config = dict(
    num_hidden_layers=12,
    hidden_size=192,
    num_attention_heads=6,
    num_key_value_heads=6,
    head_dim=32,
    intermediate_size=768,
    vocab_size=2030,
    hidden_act='tanh_gelu',
    norm='layernorm',
    norm_place='pre',
    norm_eps=1e-05,
    positions='learned',
    qk_norm=False,
    attn_scale=0.177,
    bias='all',
    tie_word_embeddings=True,
    parallel_block=False,
    init='normal',
    init_std_qkv=0.0234,
    init_std_o=0.00477,
    init_std_up=0.0234,
    init_std_down=0.00477,
    optimizer='adamw',
    learning_rate=0.00249,
    beta1=0.95,
    beta2=0.99,
    weight_decay=0.094,
    lr_head=0.00564,
    max_grad_norm=1.0,
    warmup_steps=435,
    schedule='wsd',
    decay_fraction=0.602,
    decay_shape='linear',
    final_lr_fraction=0.0,
    batch_tokens=16384,
    max_seq_len=512,
    doc_mask=True,
    train_tokens=109200000,
    max_steps=6666,
    dataset='wikipedia_en',
)
Each number is 500 + 50 x the weight over its row's rms, rounded and kept within 0 to 999. Layers, rows and columns count from 0. Numbers have three digits each. The size before them is the row's rms in percent of the matrix's.

# layer 2 MLP up, 768x192, rms 0.0806, rows 10-116, columns 128-191
103:493472398518452481527527526535531499514500574648465493530546492528511462517540461516494515472369438526404559418545534490466489513432523490473521561491597513483405517503497517611490503540559504
076:468512413515551426475474482497405457560462600580422525466551578479516577513490459553507458463421493452499423516431485477433503487473587474530596648532585508514472528486498477517530471502535486
095:516478394532490481498416467496509408555471536573482462462561527486552529565485431601447509471358537471477475449396479425425553578454474553615554567521539503432513428534468530551493392529531578
087:526506427559580529496468430501439489551508610604467521432555538553537531549413395519495430473462524495469449457389427426420541620516530492559612567611578515474470533490512552531461419474470566
122:469535500544518542542429520483552488491467453534477424488483465471493510447505547511394441481489620506486577444526536467403497548405504529559523506558518557464420598571453528551448475511499474
098:462514392549564564529463466508506499495487540561401543460600485549568466563440413625442423404425534478506491440453464458464538588438500492575541613551691482448471534536522532539514432500494559
098:523479391506535498444444423461470455512466582624412490417552558506529549532518469610491444498399491446443440515393455478474545536465512495567604559558571510507474510477569527532517410500521539
111:458500430562538545499444499488452429532517579578411528460537537519514473586368462567472535384383504525462470513407444457469608488510533485535578569528627499429443502534489534543497409485523548
100:541546366558559485460461438481494474545481584620406481479576481504525529573505470576478497420436487541469447450467492457449497529418531572607572595549599498455466467529471520517473405506572500
107:492511355503578500456439435529450455525501577539431501445584493508486513570428395631503440423426531461465442406421416413430599510436495487594548582489616477447447457525489483536445387510542551
106:427506440555478539531469507425485538462501486580341480537567494623534485566469513553503522504410405495485494493489506549438519463452489477484543566550597502465446597426457558502455378490597548
098:486488324555522506466444441507468469550489579571445505439559542518526509523433440578507489447435474436468469474404422489507586578493537472548642546586600539446525448498530519576465349492524530
108:490502418520503526513492510497566422526502569628411499456597491543587501613477455582434512438443451524485452486459488437405480531388555511579518625483571542449475547522489544551490441551545536
095:527460370563555553436393430528482472515462606609419472402521532533516481511436488553496452415419521562459457521415467428494555548439557476601610549604572575480467483549528480530439425516526564
101:512498386520563533515457477508464425539497638584362540389513537481577485553444389613452490468456475444485442442407504431457551503477502530591516555551584490498469526489531500526511437481520586
106:470513408518532497492468543531482406492515517527417578492573451513520563551520527559460514512312567465480505550532547521483493496438527490513555561470554542492507604545533492522529522429589514
116:498495434489575513481408501480468480480499537567471423497532495515614560525533546578408550470428469450445543489509475535436572582494482514569550524541563541549421550537499511556583453503513499
104:447522410536541530497457451420451455561495583564435507440536503509571500543462492547519436469432502412413485455396480464445598584496523536611556543579620520504454480508491535569483417517542566
085:495528506500467460533558451503528523547468548465486496499513533596535549599509562526546471521463518481435532544402561480432564537429452500504506499496482476503471558485459470566461530501469585
095:503485387492538549491438449445490463510427565527457498446571513517583534584454460595469433502365473489461395480415504466433564489475533535593535630561580465464476518484519543534526359518563508
081:485488478558589508471436502547435402486517566534556515465580492521467538590535419543496391541486458478471402420502436515423492410511502465472577541540511508487511449506547523507546492436491522
099:533502419493578543500483368506505468545501546617435479462521519544556502533447368581530462477419511493488458472444449451469525591472478553583615550528538521435438538513518517537530388506505584
096:507480397491516545444510492505469428529469677601426504405535510518605525536427480608507471451432495457445481494385474480453567570425521521575565556525610446462432517525500461533502425493518565
098:555473493430551564417520520560578460487497548482429466462567446487506516533512429554474539494475465632581403494532512565476496516429489561513508518432548396535445475575538488528513424548427603
103:490525390490524569449404498509516486542522580562428437443556487513544554609451417577476517438410473496535491503390408510486497533418504540566585595526607502414437519521518556577414463495560503
093:498477500574503469457478419536429449498466549551491418461500496527501515542468444493506373522464439490390448461510458510436533488390519472513517503537512469453404502497540520578461448476534500
106:508499388526516535443450452489461458496452553596433533412562509491570536592508461609489484442376463500464422480396479476451569523393519512598555554568578505475477487491499524582502451536554521
106:551461383559594561471398382454445445524440569614441473426582526523531499578436407596491487482438458463448456482383464469458533573459484532609576582569603552463495469523501514510513377500508532
113:523456476463579556436436486519480407540499541563486474438509604592528527481475556571435528468382468472508486535328422535449559529544454520617530481543511577475409456506474518512484369516553482
101:489463372569532532481442461546431501491464577595407540447561504538573496553471414590492520483446497481457418469453403424471544580467508530608578569602601547483504513567577507516497427462507542
105:494540418515542542483419413526481530528476533543433492423551506498581529528442451618456379472388528520506434474444420433460633519469520490595596559524586517453402475529512510567465435549503556
128:534470451540590520437453519480551522559471493489482580401554483547565456483473434571481583411446468534495472533475446510490571482438475554558565521555574585430519450491549513519467432538621500
122:441487450539525504464506539463508431542589552547414461478568494491517453474391436576455555463377437535531519494484521524463512503417496510494522554501509510490439523424491515570467529521610525
105:526513362511550550410441440521408406545555575594439425447552477505532509573444462624511502443477474592467484469447470413470539478391542529616568568549591471509431440544523530524463417501499477
102:481510373497545495467448407493488446518458584558402463407558504507571562526488456652483464509386532472464455490391458523428547557431521499580585555554613511478459517519526531549504417501520538
105:528525454498501513479463495490434485511479593562425517427533498517580497562417434649484404442426495486464426479396414462478593532483523508526557594523587471463453517518533514535485380497518562
100:512493389548559527516454456504473503520499564580411492469527499508532512509453389582469495421390527495517488455449502468441536577430484530591594602567614514465484520512555511545463393539533591
106:528511414562535497496490489492490453546490612545435510388527510535573493537410445577489507416442448461469466471385462447448571646468501506597549573569535491502479486503492503534493377500529591
100:507514386537591512508422392499524429508507548636430481445502521507511476512476450607470539391457489564531425484432506484476543578423472541574574562565557530430450563476501532546457430531526560
084:478459505449493428472498449549504455581499504547469462531571532548504489574400459525483520415499513497563497400440422499529507518462493396490574553522549446519583525565569554541523394474483532
109:442497520493446601514432491429534493507444533539464463532477486512472556506582530522533507521460614557472526469500564535547569544531472373470438488534534589472493459445522498537440491568405527
118:476479469472411473535403460439496473536408479621371490460532513536452578564411494573469584491396508536460537505456513436505489582472495509544528513585508535460470492480522542536436467494524482
102:511473394512488605442369474446457487548469605554440462442569501535570532575411474547520395539406493489472505489358524459460554557481500540556535606585594520467442543539553519551477413498523499
095:479448382479502490448451482427481484511357551513371538476601465560564543557504502611443501529347566508488472489419444535437537481433508443528546586564610533427437531461546521562483469512537518
102:482472409511527500489433423481449478538447588581406494399553504505603522548428428614457445444407475494440437472379438460444562551435524511597555584544576488494479505462547508563484406535502532
112:501503469396497556532450468472563540491449498522453415515579442527523460443379508570506506419480533456503559485480535551492527462375515524636563506575547457466505596526544510497452393475455556
092:480491366503546508487460441452449506534439546506416487454582504516605558514452450597493500462406528457496469477434492490444498515417534499557599592585623498508462536525534505555481480545487555
097:449551473519506565528479523459511530516550487659356584496520513519551429537507489547499536428460502463471431510502437442493479465487500529502582556552552506482498543562490537575475480547540508
098:451510345559513491511487496507479513573518541593463524513498527488515450511449447554483463436330486491454498461465559468492575510510489551585585626567620454457525518437486482532482460544592514
096:503486383527552527460462403484477458533507590583425458465577533481538479516509465651517440447396510488467529474409445493454557563461520540587606569573599511498458447507482519570559409535540518
105:465491429535553524515448454574492477532442598607381511405551514506591496561489407622456469449419488500489398471420449450435555567426497521564557554533591491466500537509561532537530423469520569
100:499487367539509494466447462475454464535411588571419466395587495523572520579437445600468419458416500499484453465382492479405574565435546503568526579566594531477468481534520529536496402504528537
103:520539408555542520534477475459495470534469584597382549394539514538560503579437423633466482434367546464491504507381469471464550546436472536547573600553588503475506548569526499551498384480552558
107:503505369515546531486428450485438445541465613568463466417505514531595520522472422614473405431366507478468438461413498459467562583437520523584555574564586499447493499528469500572481394505546557
090:463504339518533549512440426529518425516500632632429432429568513572538519546443446637490504411423498479519486501470442476479507528454495529574564602547569493435494517546457478607454432493502541
100:496510415530548457429458414464436455512479577614440529417608509507549484539445440592489440473397545501430421490388417431426542585468536469538564575546611542479474478510534490524504379489529580
096:489531415547530613470469430489462427553515507510359527505573491523532524593416372617511461456400481462515444442500499438444489456445495475566590578500542433465512490516524510550444398532580500
098:536479487493562528417463520496511577471496517515462517431529513522645436510487536445581445521443557456520500530506468498479488559494474481515540480415559477530388520532534503514557441524554530
128:484566491525527517495438515482509654498444558495440513454527437504559517545413461507471450475483494463481376457453448495527519492484516522435490529511581516562404565567500467500483448454523536
103:492503372511560512535510465515477455557486614584389515467570496522506529503434463578479496335427464538471482507450458451444545542444551524520524663502624539470502526529461526537409416432573547
099:465487388511522465474472437485530448542546539566457544469638491526541526522477474613504558468405564490463462443417493459416489532406513507580556544519570530500461483450523539556444424498464539
104:528481406548535543438403466544438462516466606522434534399539485511514457535401444569515449423414538504484418535392431440455611523437528512569557554589608547453463493567542477529500376488553606
104:444506439567512495491449445429467482529431619532423438426614487523573508554472465584472469460448505541494495483382470487375531539428564529616553553585606570503432486552492488549463418485529546
107:538524396548543529475431421525468426525501587581408474390513530496542528570484382634478480488410463479455404451410462478476561540444481542565521599545574510459484441509499512547475402532536565
101:548528399518543528508378455543457466543515568628456457475524505536507556523480473579539510414390493494448551423466461501482583537407530445550544528594553481426477475557524464517468421495527509
108:539457431575610465444412464527483506510515524510476560430534476562565474465474454535489544490478528523474481496482390483481597473483495517624547515570598607410475492450551527504480413507501599
106:555504377492544552431479471465459477522469537600405478494509483483498483527437431579489454441383519494448425439448508448467529507388528454573544517552580489448486466508528518553455465592561578
111:530469416553508518465500484465436485514464577576387503413583502538528459585410402596487451469416465503473443482410457461449531476428545535596524588534576489438467553544500524536492416480577550
135:463535491552410506497503525368497425508527564587447490377534490522604448550531512525467402553457543498430499421499507468468461441496517512490542517520538488467474570590492461529482497522481454
098:483489483578529544541445463502507452517604502516458549435595452598599575513382484558500484533453562507453513440493452417448496466446493470578563563523553550386484548445540512518481439469519613
100:541498407593547529502416385478446442541513564597381418449515555521526505544462450594503464451426491446479500459410464477445532568493508491596592593598570510502455492490510524554483396494556540
102:488494409565554510456414398467463464520469607535382473432613504539541518548423432557524399468425492510512423468366448432403523550490531457590578586555598506518462508470529522533463417475541561
098:525468444528524536487456435421471419507451516520469535431594518504519546638448451504486501465409560502570510506423574481514464450466493527506532513569498486412480512510548532538538443442539433
101:501499419531528497487445479478440487570450591578460523418547505531541495525440454570480434454451491504469427489403477423443569564416526478561584537524586533456434519490523539558495370483528560
103:536491372527574545471431408506497439504509551642425448453529506506505506519451468601494432434374503510524470428437498474455525531400529525655568528572555497440450492586487547531448404505540570
100:453519415586490479499483474471514448503500571563439471456558475492508517540479489586478532440403444495405498501462516485487607511405482480601541564578566551506482460493536509554535464531561570
095:517524368544537508460505500518515442543516533542399489508569489536521482617461460613452535452468497555426475417458535480471503573435473503548531613522641437458368535552476516541521445492546518
062:562447499576574536514445394573466437468464639598502448503520569526527476528402480500515417484503477471438435508458450433444541543441519533655547494468446506489451485557528456531536386482438546
104:539515376554560521445368500511563476510500610573436500398550539540592524555423444530521427426367540522466495444399447448501516568455542538570545530517547522450445486539519529514500395532518537
110:521486433573528496495432485423531470535510533481415450482572513515583616545425445564443532498427438498477486533471529497433485501441486548532547531460485406493473508444520545553524512534582466
103:480494394526542534485433423545463454533486603562432468437577506531584551603470372596493433490454505483471404456407500462436576523462502528570573560580591525506451474522507519539480384484518549
104:514513411504534520501491510501524485529428529561430488485561460553551552501430496571418499389449510430481462504389488471467524513370544542562574560559621467426455517562525524576368427521515540
102:508501391563490561472405446537463503511445569614385540465539523544552482581502507563529447428436504481438436462437464441444579626475547481564579620565590474450422490578532471536506393507561559
080:542412421474562512481366514571530517481453531464515513391479476587583527519446492466498503561465528452519442464482508473396569571537468619559537516533546451385454486567551519580482414520523582
098:515514382464554582511435468494478480522458579567361521436496542501582538488411426589435468450410560423478451486377410468480578495497494477530582567560559531493493511565515526569468395497528569
112:514498434543524547498464476523455445528531586585376562387509525516562473512430474586510494489415495436510453441451417432387529613479491505564546591504588491464454557530517540516542435457596578
106:481485381483523490484448422540474469514388566551430494459556491513548555527482437643441435454432479464463433472424433496458562558424499488603553565597602451488533478469510519590528402509507573
102:523518439579507558495472501465506493595432527525386542498541503511535442551508536584506480467451519430482482427415421439440592471415466526547557503513600483420450520532502562592518348528575558
095:461526370525527531463455452506525500525517593539441465482573496590560547559492474578475528443439510571486540497459500485470531616438502535600549558542622464471408481580511510566488398510499507
106:490502385505534520463442434465480441513448541580441503415575497526548499583451433556500415505378516459477455517381457517472535553458488467547568596544584547471465479534531505537475377497533594
099:506515396511538526525445462456512480517450570564366488409530507546557529564489465653468502451400522440493455475379451520475535557462500503555542621544605442454455499525543512551474398494531559
098:521490373499569533470461438486469447547452606600433476412606497511563533593465435579474460465424506474440424459413485495465557513419516507584576577569584468471484485495531504537516386488470574
090:497513311513535524525454483524504481569481578600412532418580516497544472539471427568458487407406494514485487499483517444502508519509523515534575646544727482464468538490510515538503416502524558
100:493494401524564542505446480515473525541514593556387535436561486512599478591490413625446461456339520465488455487437429453435559511481502539552544602561622513481496517510528484520492421507595590
099:523501424566573515465418453484484435527459658571452489398587497493572525582427390598506432467478503471470407489364453450415514559456516495537577543552574522456441502491513486555462365484548542
102:519507375499600534479405407494434410561497607593427476450544543529559484573427353572493496462442518498529462477408446434459550579455523524576563553576587494470474457549488527529429380475519512
105:527493398526552568459423475544465436513450645602414429436586535519583525589446408603471455446397478501460420482371491442458530533399540535597549551574591476461449487495496488538492429513523545
101:499504403514505516426503435426483447523497602575429480381590501508550513500492501577495469444442505502427438503361494511396564531435523521600570551592571528542444506476528497551514446501514542
104:534534508426475492490515458494467490530561476539443444495475483505565658491498480512459479516489505475363461478479527476475482464360507522537527516553519383492517486420540453535466541593465545
080:454544445617627476471476477435519582546490595524397515510541560527470577570466503544532590429468485567608564513441386443489461527509509442472560569559572490512498494510486537480455412510541516
129:466512488503539524512502453566595399520571462521505556465546522510492453469408390540508552419506545510524460468499509438427490407379495493560556508508510490416514460593505500512460352539502539
101:472514410533540529520424480474475436531461574581418507429547485541571494539443423605471454438441462495497439421416470430468563557444539491550536591553599515488436507550514515522523403494507613
105:475436450526517486490576386476451472503496561598446482475556484477575487480418387564501550464397425480463528472456474488412520503390495468515562569536541495514465507469508481555492509516572538
086:484517489516539570533419486465464476511410546524429576415585497552577489584441476486520537395475454546496514550538472477519515489401456529517527508533530460474532514566509496528495461491540504
068:587477395526537472480537515587457487563557595526566555463537577460538471565415503449563356499526419451515367509473423422431510452455541549486621541516507456444494471544468437520519398467543508
104:508494399553552478514456468491506462559481587559396501452575526561524547550428408593471528437443545494512435496421407502452543501451501491611589575544584533407524494475490532566439422495516555
096:476568371547578548490373461460450435581477582574418493454506515499560500514449415614506471426420503438499477481421485469415545518488484506549574554534599454470466549535476536536429396485538531
# layer 2 MLP down (transposed), 768x192, rms 0.0447, rows 10-116, columns 128-191
123:383378666434549435579491480549533483442512497530521601535519489592524565486455494471492536524548457493442491573565493487520525503412467482508516481545396577477500538517531504443560498446495530
128:537433200511502519504493513486524555342486504460471466537513421583548500485493527643469507529520566513511529448580541533518468465501399589512438443474455559435549519452570535472508547497471474
071:501437319485475484556563451472483423509550548555568450567465565502538487520416438498544528493548543534487482516486445519499564519532505349545538562492450462553573561501554516479484498545506487
100:491507591544539550518437503500394472556533646602466512482481593475499527532460458469520482477506451538435461464445479465466497603463514531599548452619503491531454518501526517527497353510520532
126:562505454458472506447529544469492395487529488484462539453526568524582579406582465512459494458441543544438512481457518536513480536580466521544559451537486531500484569496425480480468538512430528
086:484472504447563608555444525481406537473566526572513501465544518472429533614426551480373466443508385522503475534523512500449503519475436534587469506610455507498486585508507424519508571480456508
090:467548462482492479488408494473539503629417494582484500516529447484485563556459614436522449460457496424439493476489482413406601511397495553508453506517512488511532525542523501578517429515497482
094:540476515511549628523485471525466478574539466484321503461491463500483585492451524562510551451510504492458503542480454477451567499537508458541551513555445484527555461519560500613479536507466521
092:511450541468537520461444391517528438577521559596482502517547534591462590531516444483419455477542570537426583447531432533458504483393416539571485406528491453444467505488569458493446470608446495
089:517479555524569544506575516482508515517538574499468521395485495508409523435471478416504489403547492413469461470413567506625507471485439434486462501638444439465519493512532556486479470497462461
107:406530491598496416627524545420566571489496466499495418542452484527492381566481416565515480474532501594501469429588518470541540495519581413466520486443494558491427523588541482535465434556569528
091:521517396544500510400460502467496538537539575542463474429577543509476535470469488464470462475534493465462362521473457454572566517526504525449485418560551487543572510535467544537571394406494526
119:570461466473501511432551423421412542519470523540504558534541515490485533534491433499460595472518434402421570481587532421499504455424500561517502526620540478438437468448491378465512573462546517
078:437453344499525544497500423487491432596543607577502399466453503453507593422540476485476516497458478434587452536527543521598455536560521538482450529549434574542541557507590487530439451420419541
073:559508537531491561517483485494481470540539440544439547397482538483489524539487567519472361405440476407468552515530472445438501436508517475420556509523491454489484590459496490481510496428576515
123:502422625487511581539477490517552525392491517451510549430487481563623461519538483483410502471574489461492495470484519548539477438518508543555562434445452596475471504515530555457550477463528584
131:624509487526550531520429538463449478557467566457483527502511443521528558493537429535487518486528511589411425454578531401457518523481544457523506466506374638473466442488572558485531486517476360
075:517491422498502510480517410506461460596543466459458573428404503463519442473556475506496479541498557490565506564461477458510550470503555518551640523569531595458409435554565568588456468595470464
096:466500281511509561523532514541515469464546473430476506544498492517562489470594458498483558518547466479458480457503469448559461465506515566506539456549408552541471498517537508549466546585422434
105:512422538548472588501468540502499454539487499534469561571505476474511508520454556505461455494453465427457601456565488438400543551439579471490553540560506518471448507535563538511453512396472436
120:464528336594570507462514477551467521456582428511559502534490519495444432516538511535495505516444521384469584470487546549524501466529542496407535528569479467584525642430491455566582581524521500
100:488539532537546612499414508542441499559523604474504535558425555511469550562377460529547489442528544504537504515493466444419536535494539491523577481540469369483465434569529525555480378530452447
082:515548404482496526492396466493464498547474557408455521533511537485558565496481584465593519571517559429558483561537573500548404484494524550551564468482526636538539560465460469486510474541486436
096:399479407400496501459493548518574514466466502555510542534446503479475467490517540533454457512501537580594518469488510443530497429543470535501533593563516544529506613541543508556491419427567513
107:515485551526421588506402504520495488626557462491511467479544530557425441405427474437468552472493429452472595458535468523516491488414506571415559522541458525478541514583546467509446534497510394
114:453532601507491527529528406524422417470569548502505476434481544548480618487497448479470433487519446573446443492491433520515525462472492506490486476587477522484406512478504524580443361480470590
086:480438482481502497459386445522516508553409486575515577463545451526589495527480499447529526466415431505433536475586521448497526482398553529551510519497567524464560550545530540507483444406483447
080:449490516530483468519437394470530487591424601471540587417498543492497551588507496524479470451430407475459474519454452482438503588452459540563609467491550444474457508499546487597514345517528505
127:510485445549431557503442500466438511562517516487478414544494536525566488448468457529444495506510536381456478468493492460454456451502462436564564550558505524431490460484564538471528452494588551
101:475509394486527528502453539451454529501566470609458494367598520445470532457508465509523381466528446429463438563437584505576479490414493509485532527586530489505544552520519521536547507481500436
088:503474575556477474449428542448350529545444502626478541519502556507414492621394603517416484461496487525489506522494572585475483481482543464434467496580560480454467500552574569580526506516557456
155:506445484568495457416450540477466552480452444542454564434484518554592454526542542535446564479498539516452518461498516431535401481436485522550477456490481585523409540483536463457552505522528630
160:491469608518529509547553466565519508528433535568458482492559438455590488518505497502444456411523387482551511491556486549550492555441444509471562424426471537504403417423532491556472530565565446
106:520487444474509465421475467529452486541548516585527482513538421442483538548387513444447488509592545481476521525622494495479446545405521500499455478516519452418505493491535469477449505485493478
084:468554456421567571500396548472468526593464459533483576601518444520530515554368541427515458467447503492460571592531504448535557498428544525500505535553573486461514584509569547547518490482428488
090:501464600505545457470355440459462546525413527554491538482535486506476541527395601497464491468469483463417573554556599466422513457454564471453462557445560541502515565405530467549531586434476490
086:481474455501534657581463534570457487565498513554436517524550561546430523474362426474540523481506514476531573556584491500446484480500466500551541543575477433471534481622595499573481480504466496
089:485456481565495474508484486574412498593550496573465528453545594537530590585403419481430522480553459504486507584464488442508589551505572556529499442577475471498532449552502439548505402434552487
080:492525410532438535550528461481522492507483519539454580457365537505512490516413503519435566477542461428455467538524416499514511472453542441543446518474510477472517502473561468566463468506527429
091:492586309457537544493451610465564466525485464416554432494410449540515494565531473482424473505622453583530529440523473440566529464533435461568488451465484591456467562538557476426498629554502500
188:521503443538505396477624470563499541473529439501491540488533481496469460506424485512503509431528425416520435497566455390432450527396490610490524549383479454506609569570472531468594529450569477
113:594509571451466464514574479475497489489533407581445522410522536456472556542422551535462489459542464526549483572514502441559474513364443538457410511486490512521552524497529519519516532581515523
081:467478479566395575500439419464411487500424625507508524618594510516517459624496523481581405427492504456424484515493488489439485524540567474584529514462560602449382562606516502538454410522581452
123:468458353527525478450440463477448537569528508523441501546520461516491576565557532554406492517430487489466554514543565502508517511442573508504552519557605500417429492449598572611538577544480504
072:497523480535474564528447585521463553587463487601485560474588484548537557546367522420431455474498417480449515543542566409462502534398517468433502526511525483495531577479580497569561433448503440
112:501530449418490439585529555377420482495481473505511439525552457470515499504422472529471488519544451601381570525425562496502473483426535591506399494557465437514503481450530564498541576483457505
085:455563369582393590570534486518412456629475424522454618396548530486539519497495525451531576538387445440439531587614454538441435452526514489458590470515472507486450518480596489516492567455576463
099:456565467530455479503461546470424507531526482541517518450496395550444452570605482533527518456580525559465390477551561410488548477530567496426465450589478452498555538610437532490527576499487473
105:548376655563513567513467484554439427504500533530521552450487488532474470476520443459587565547556504358535471531474448503462546433556524546528472492546342520524672574537533469489414541477505595
083:557489459580465682461422554511417517557547491575435506510536555499469458423497479593502474527427537479538515509555542413395430476479550604486457449516400509498489457518549559582538509586463450
085:457503440469482546547472546513429491524440492615469563446586489530418545563436545491460455425496516423461522524493505459479423501460498469507502541573594521460498532556527498532478468436504489
080:498418389528493590558420563484464461633425511549448564486566507477537578542521468503429528506471486432410548545492557499436493545411556479510520539537505557446487579524510516600525476476490489
088:490573623435517510547452523521427546558436511501521568463527475484454548559463489471471549495522408513432486542513572517395545492446484455539457538596567461403400495529435461552475488447529578
077:529500515590492544484354499459403459493523565621470493539520494510467520542465481446469412513467490504520584538582585441473529444438460492441496459505499457429531476524536554495544559479421459
081:464497410584489592478479512495484435600535567571498490462484511514484553481416442472465568558570575460415542561488503401554503495529493542458546412537434547444457541533544465467466485502574455
093:496510478473516594540433474494448454653435578657475536534561529471539583516478541453551461437466502433457453501493571480397544502384551480520506529577504479504474534492615476562533380532481474
080:504520461516533481492570470384434555539444422628449525525532493512505533572465503508544501519485500484567514552470616499477481501513583546478494473442554486505524567531506524468523512530557478
090:500504410498682605538543534576488484477404442536523531569517523464482472483498583472516515454542437421551544530588502446441445480479471455555445423508502444476413554383530484463471578556551505
111:518543505461540540589424570472459531467528609527453465487460467527526529497387529535497463482513483468489449612459510601349508518459575535453517495423519449528512495525512493529518444506529505
114:482465620468479564547458509571555412471513452571465405568442579548473509547513506444451543383531536535356589470517530572507608598474480551531475455549490517505534540499518482558426454428460545
122:457433447534501548496382468507607520576524588514511589552457519564441506466468473495479580440529523483397503462592524444499495475391481519466574547623503533493456481499521601561474498517492453
099:530425437474502481521464500561501508523561447557479584451515577420516485482478580450477454400449421491553513521468615579580550481474434519425529519603513466499503563493489521575442499481480515
093:474487425549503596458455453514440483577418485582442525459520535478512563581484546379494467545446525472441482556479483516516542507492610464570507558559520595452464526491528490589512513470523453
074:501505449519463570480420509462474486527417639593478449451553494483546611481479539517405398520542432444510534476526528524504527409378505537543539511464481437485533529542539503547493494493476521
091:501495423472498558569517465616481445526559531589471430524545548534519564384473512469443511523482529500492477506508419527474512593443518405495511502551446491464507551480503468440430473407476424
130:512472563437470481446503440496410454471514521522456485448520487516602430481535527507431517455515490497456604476505535503520490519439474515521519395582597675547532495444476469479509550452486556
104:519521492563494514461462531490519555566519507464517468485574535431550537511490487497417401446468567409564506488564557457384524468382488423437502520460451591446568510539524503495463494511416527
099:581495558524474588496492499515527517639484507536522516370473532515513491548496511430535472416550451474424535482548564406464501449435542507430458525508436476500456545499502451488544453485473471
129:503466486468576556506421381493432520519429507495480592391455481482571453572405545495431469476579478454477439500510448501427450467519527508670503495473504546472569489485469497504507571490521526
124:478551544475429575539551540518505433490590558512479476545449492586599542517528529481480408505460526502472477494495461536508409488466492434449439495368514575482608554457524472454521545455486438
076:524526417526453592586535534499412427561519516466404510540474493491525524441497459547509589461562410571478504560532512640466474500486543476551559501540474564473386529585482541452519447567512454
087:446465473524517469537375536500517440605465553611475594443552568504458518462508464445502501466498469433419479560437541593435541375492542497560522485523509479478483575488548584560526511459519485
115:542502528518467426500565476516477517505546383479514494443522546523389560553403585547413553463562544506550503449469480459563466530387461515486434462518483492541520465486490515523497476543560535
090:497532485503533536516408519544521514579427587602483567441567562504515548526415483485505497423525488470444472502528512382412515506463520481481520512545438520556526454504502487534506404458455475
088:539537440492495558657467514508488529554428573559453456409516611514470535479438502444523524501555493537564608578533518489465468516539484439508455514493458504464502458528536454553426544422489407
093:373470421537487452456540470483488507447417490489632483359455506491479457482507456515510462473481466480551568526575533428475528532416511400500529493504516422512466366558475525536513490552645442
111:488439541581590593527468514534587485473529588507523464534487475535448567507483517362522464546578506461429577459587502398420572490486469544488430449473397484568494511511556538527468432503455534
083:498558285476516493492612577463473526496573496512488509452463411453439590445553498528511488557565500552547589520570528518496511490545456439439519487447467508597523521516461528541466550491557520
096:527532423424520510543498475520549536531476551513498430486437524523607450548465527405501458543539413560476513519549500576553481607460501414502398525581434446495477466487532465507390526474446504
139:522495565488502526584580414490478553542562504512530406513520448493514513486533482533454433502535455499567439491450480488594482480434498506506517443475431470567549424424457489514452464514590548
078:458511452546504545514486566514483454613434530602474542383556551444476509490516463508478447473491439446471543561452489482538479393448563462500522501608426381450472581548549492518524413462548476
109:542478458570524538478495511508514462507483421503478605535539580559519626566416596507418481472490554521447561486468493429520558599527543564518515468575516459479543508500524442582423460449475490
085:417459477524524483581466552494444421502555608563466536483535528406513598506459600527622445465503554420538461516519505454473553491492560568503484524550504458594473420547503487500508406506460561
086:467569363536521577487457430474570497586547521566505511486534505540516462479472511445504510455479494478546529546532434529511419552485467438499413464461512582449570510497566455451456503486510542
096:513523440514564535524566465496473537524461476586433470509516545531479496607428567514516526456477499473452464567442530549610406464454484525409521501550458435484456428539533465523564548448530512
128:502516475490448502479496525436446505526422548551524473555582518431520518527466593475450403428455458463604532528492620576463508454550555466425513567553578525447397486515545459515560473506521479
113:495405425521466564553549557455504515488489501505478552518524463554477511600413473472416554413468465443518564507368506464547511631490477511506439513542566495426499499502514568569561535507485486
095:549505507576494580450514407498435558523396469563465571505542560465561531472443551482456396456501473474516553465451559463493567489515527442533538523478433560465449497512510565552545504564532478
088:460438414526527617496528522515490535536587532561505449555583498557459540522487467519476520471490513502459581446475589426414526539441488517495556455543480526538531427641522518517444444471462468
084:497480498546463579528405468490501460616420475564474567523527517521480561587464434507443486438484482464474530494515529432427534432449479549542429477524480483514600526555546550539535459474460464
075:449515377496520563493543501507487567421530437507466534480580496530504488553394508469447321430492494568511584524538485548481494493509524519464498492559528538444497550438534501593509518468480556
086:505481552558465515474484471515462487544486513577481619481485509521499548502469501502529453525476572408420548542545502392415519522411567576526572524551486486422541545529582511609445414518439484
098:455397701511426552529457471477532468558497506516491567476508463496459545456520538458503530496591507445420482432463504494462607549486479500497506467537493400512584470537538538545401472476427484
087:464428598462512528492454544540441473495515477481436583357594452579521489523443428508544453558513479478391495517457540599508553351507570456427518594514563389489506561571526573567535500526500524
082:501502520474523566545390491570428445595472569616474521402566561436533531502448424475532489453518424360451449493430511518425520499486556462595539512597485394477471523529470466559519402465512477
082:521496471585513616605465496525541413570511556566462514480518527501530446588436452467488496516529485395444473524445509476473458429465536527528523552575435447419512520590494490484445428427457450
093:492490581516520412552400475513452479582419559599464558451483538528515501510454540424476484508505456447432512506530483462493534574471601470530490525552509529495475542491505532572499489470545495
102:485508448471578484524406458498489516538361478541487543430477544515409502556456525439539509465550390503454473583575498432427528490454510449566436521541482440512465509544477512505539416506554422
132:513520475461487550460541494526581552546435430300472540438482468458611495472517536605543506544537468526545499452603544494611477495544441540545485550412503534476491526522532486524493476467533491
108:437572373453497471537573494464498471481572450388474425571450462525426530443492629597514397465507534501628565518546495475485494517522461508454479517526497488547538435520455506496455544520502511
145:456520447428556570501489519573624465503594517571528507457446500505447529415542416469417562469549552442513447494497533423404482401482488480475577527565490496524427418522470522432515455497496466
086:571470535537539489525530513467530505564515472550523571470545542468520548609573524424370408429518506465435519480438508468562535481494529502523555582587497480449406469487560512581551491604498525
075:508483456523541473429486419468420452604507491551542519548504502416579531475452459534505564493508490376527500542548576524578502518508470527446505434476468445390456505444515553510485546470492446
109:600531491579579557551545500518509420473423542552507516518557544588385546469516510470575511477535505502448503514451372540508513594472466464499349536494426558573493508557497531490475367539501464
091:540461475488587527499560512468555551451509385419589550465451475502488450468527455348453502486531465417505542495521520454517497524564495517435462473477477443559553544475426514446520559510518493
103:507526481521415565594454491510545510542615501502466467513518608511573470439454504405530461452532492522514529518448539447557427416516545533451659486566446554601546526487540536506502508472515507
072:462515562570603547584416432569478487566470432468384564473486581495529575582495625499456578544473488458488532580515589551405524447512569494516533479636476483411525447515530431525506457499457505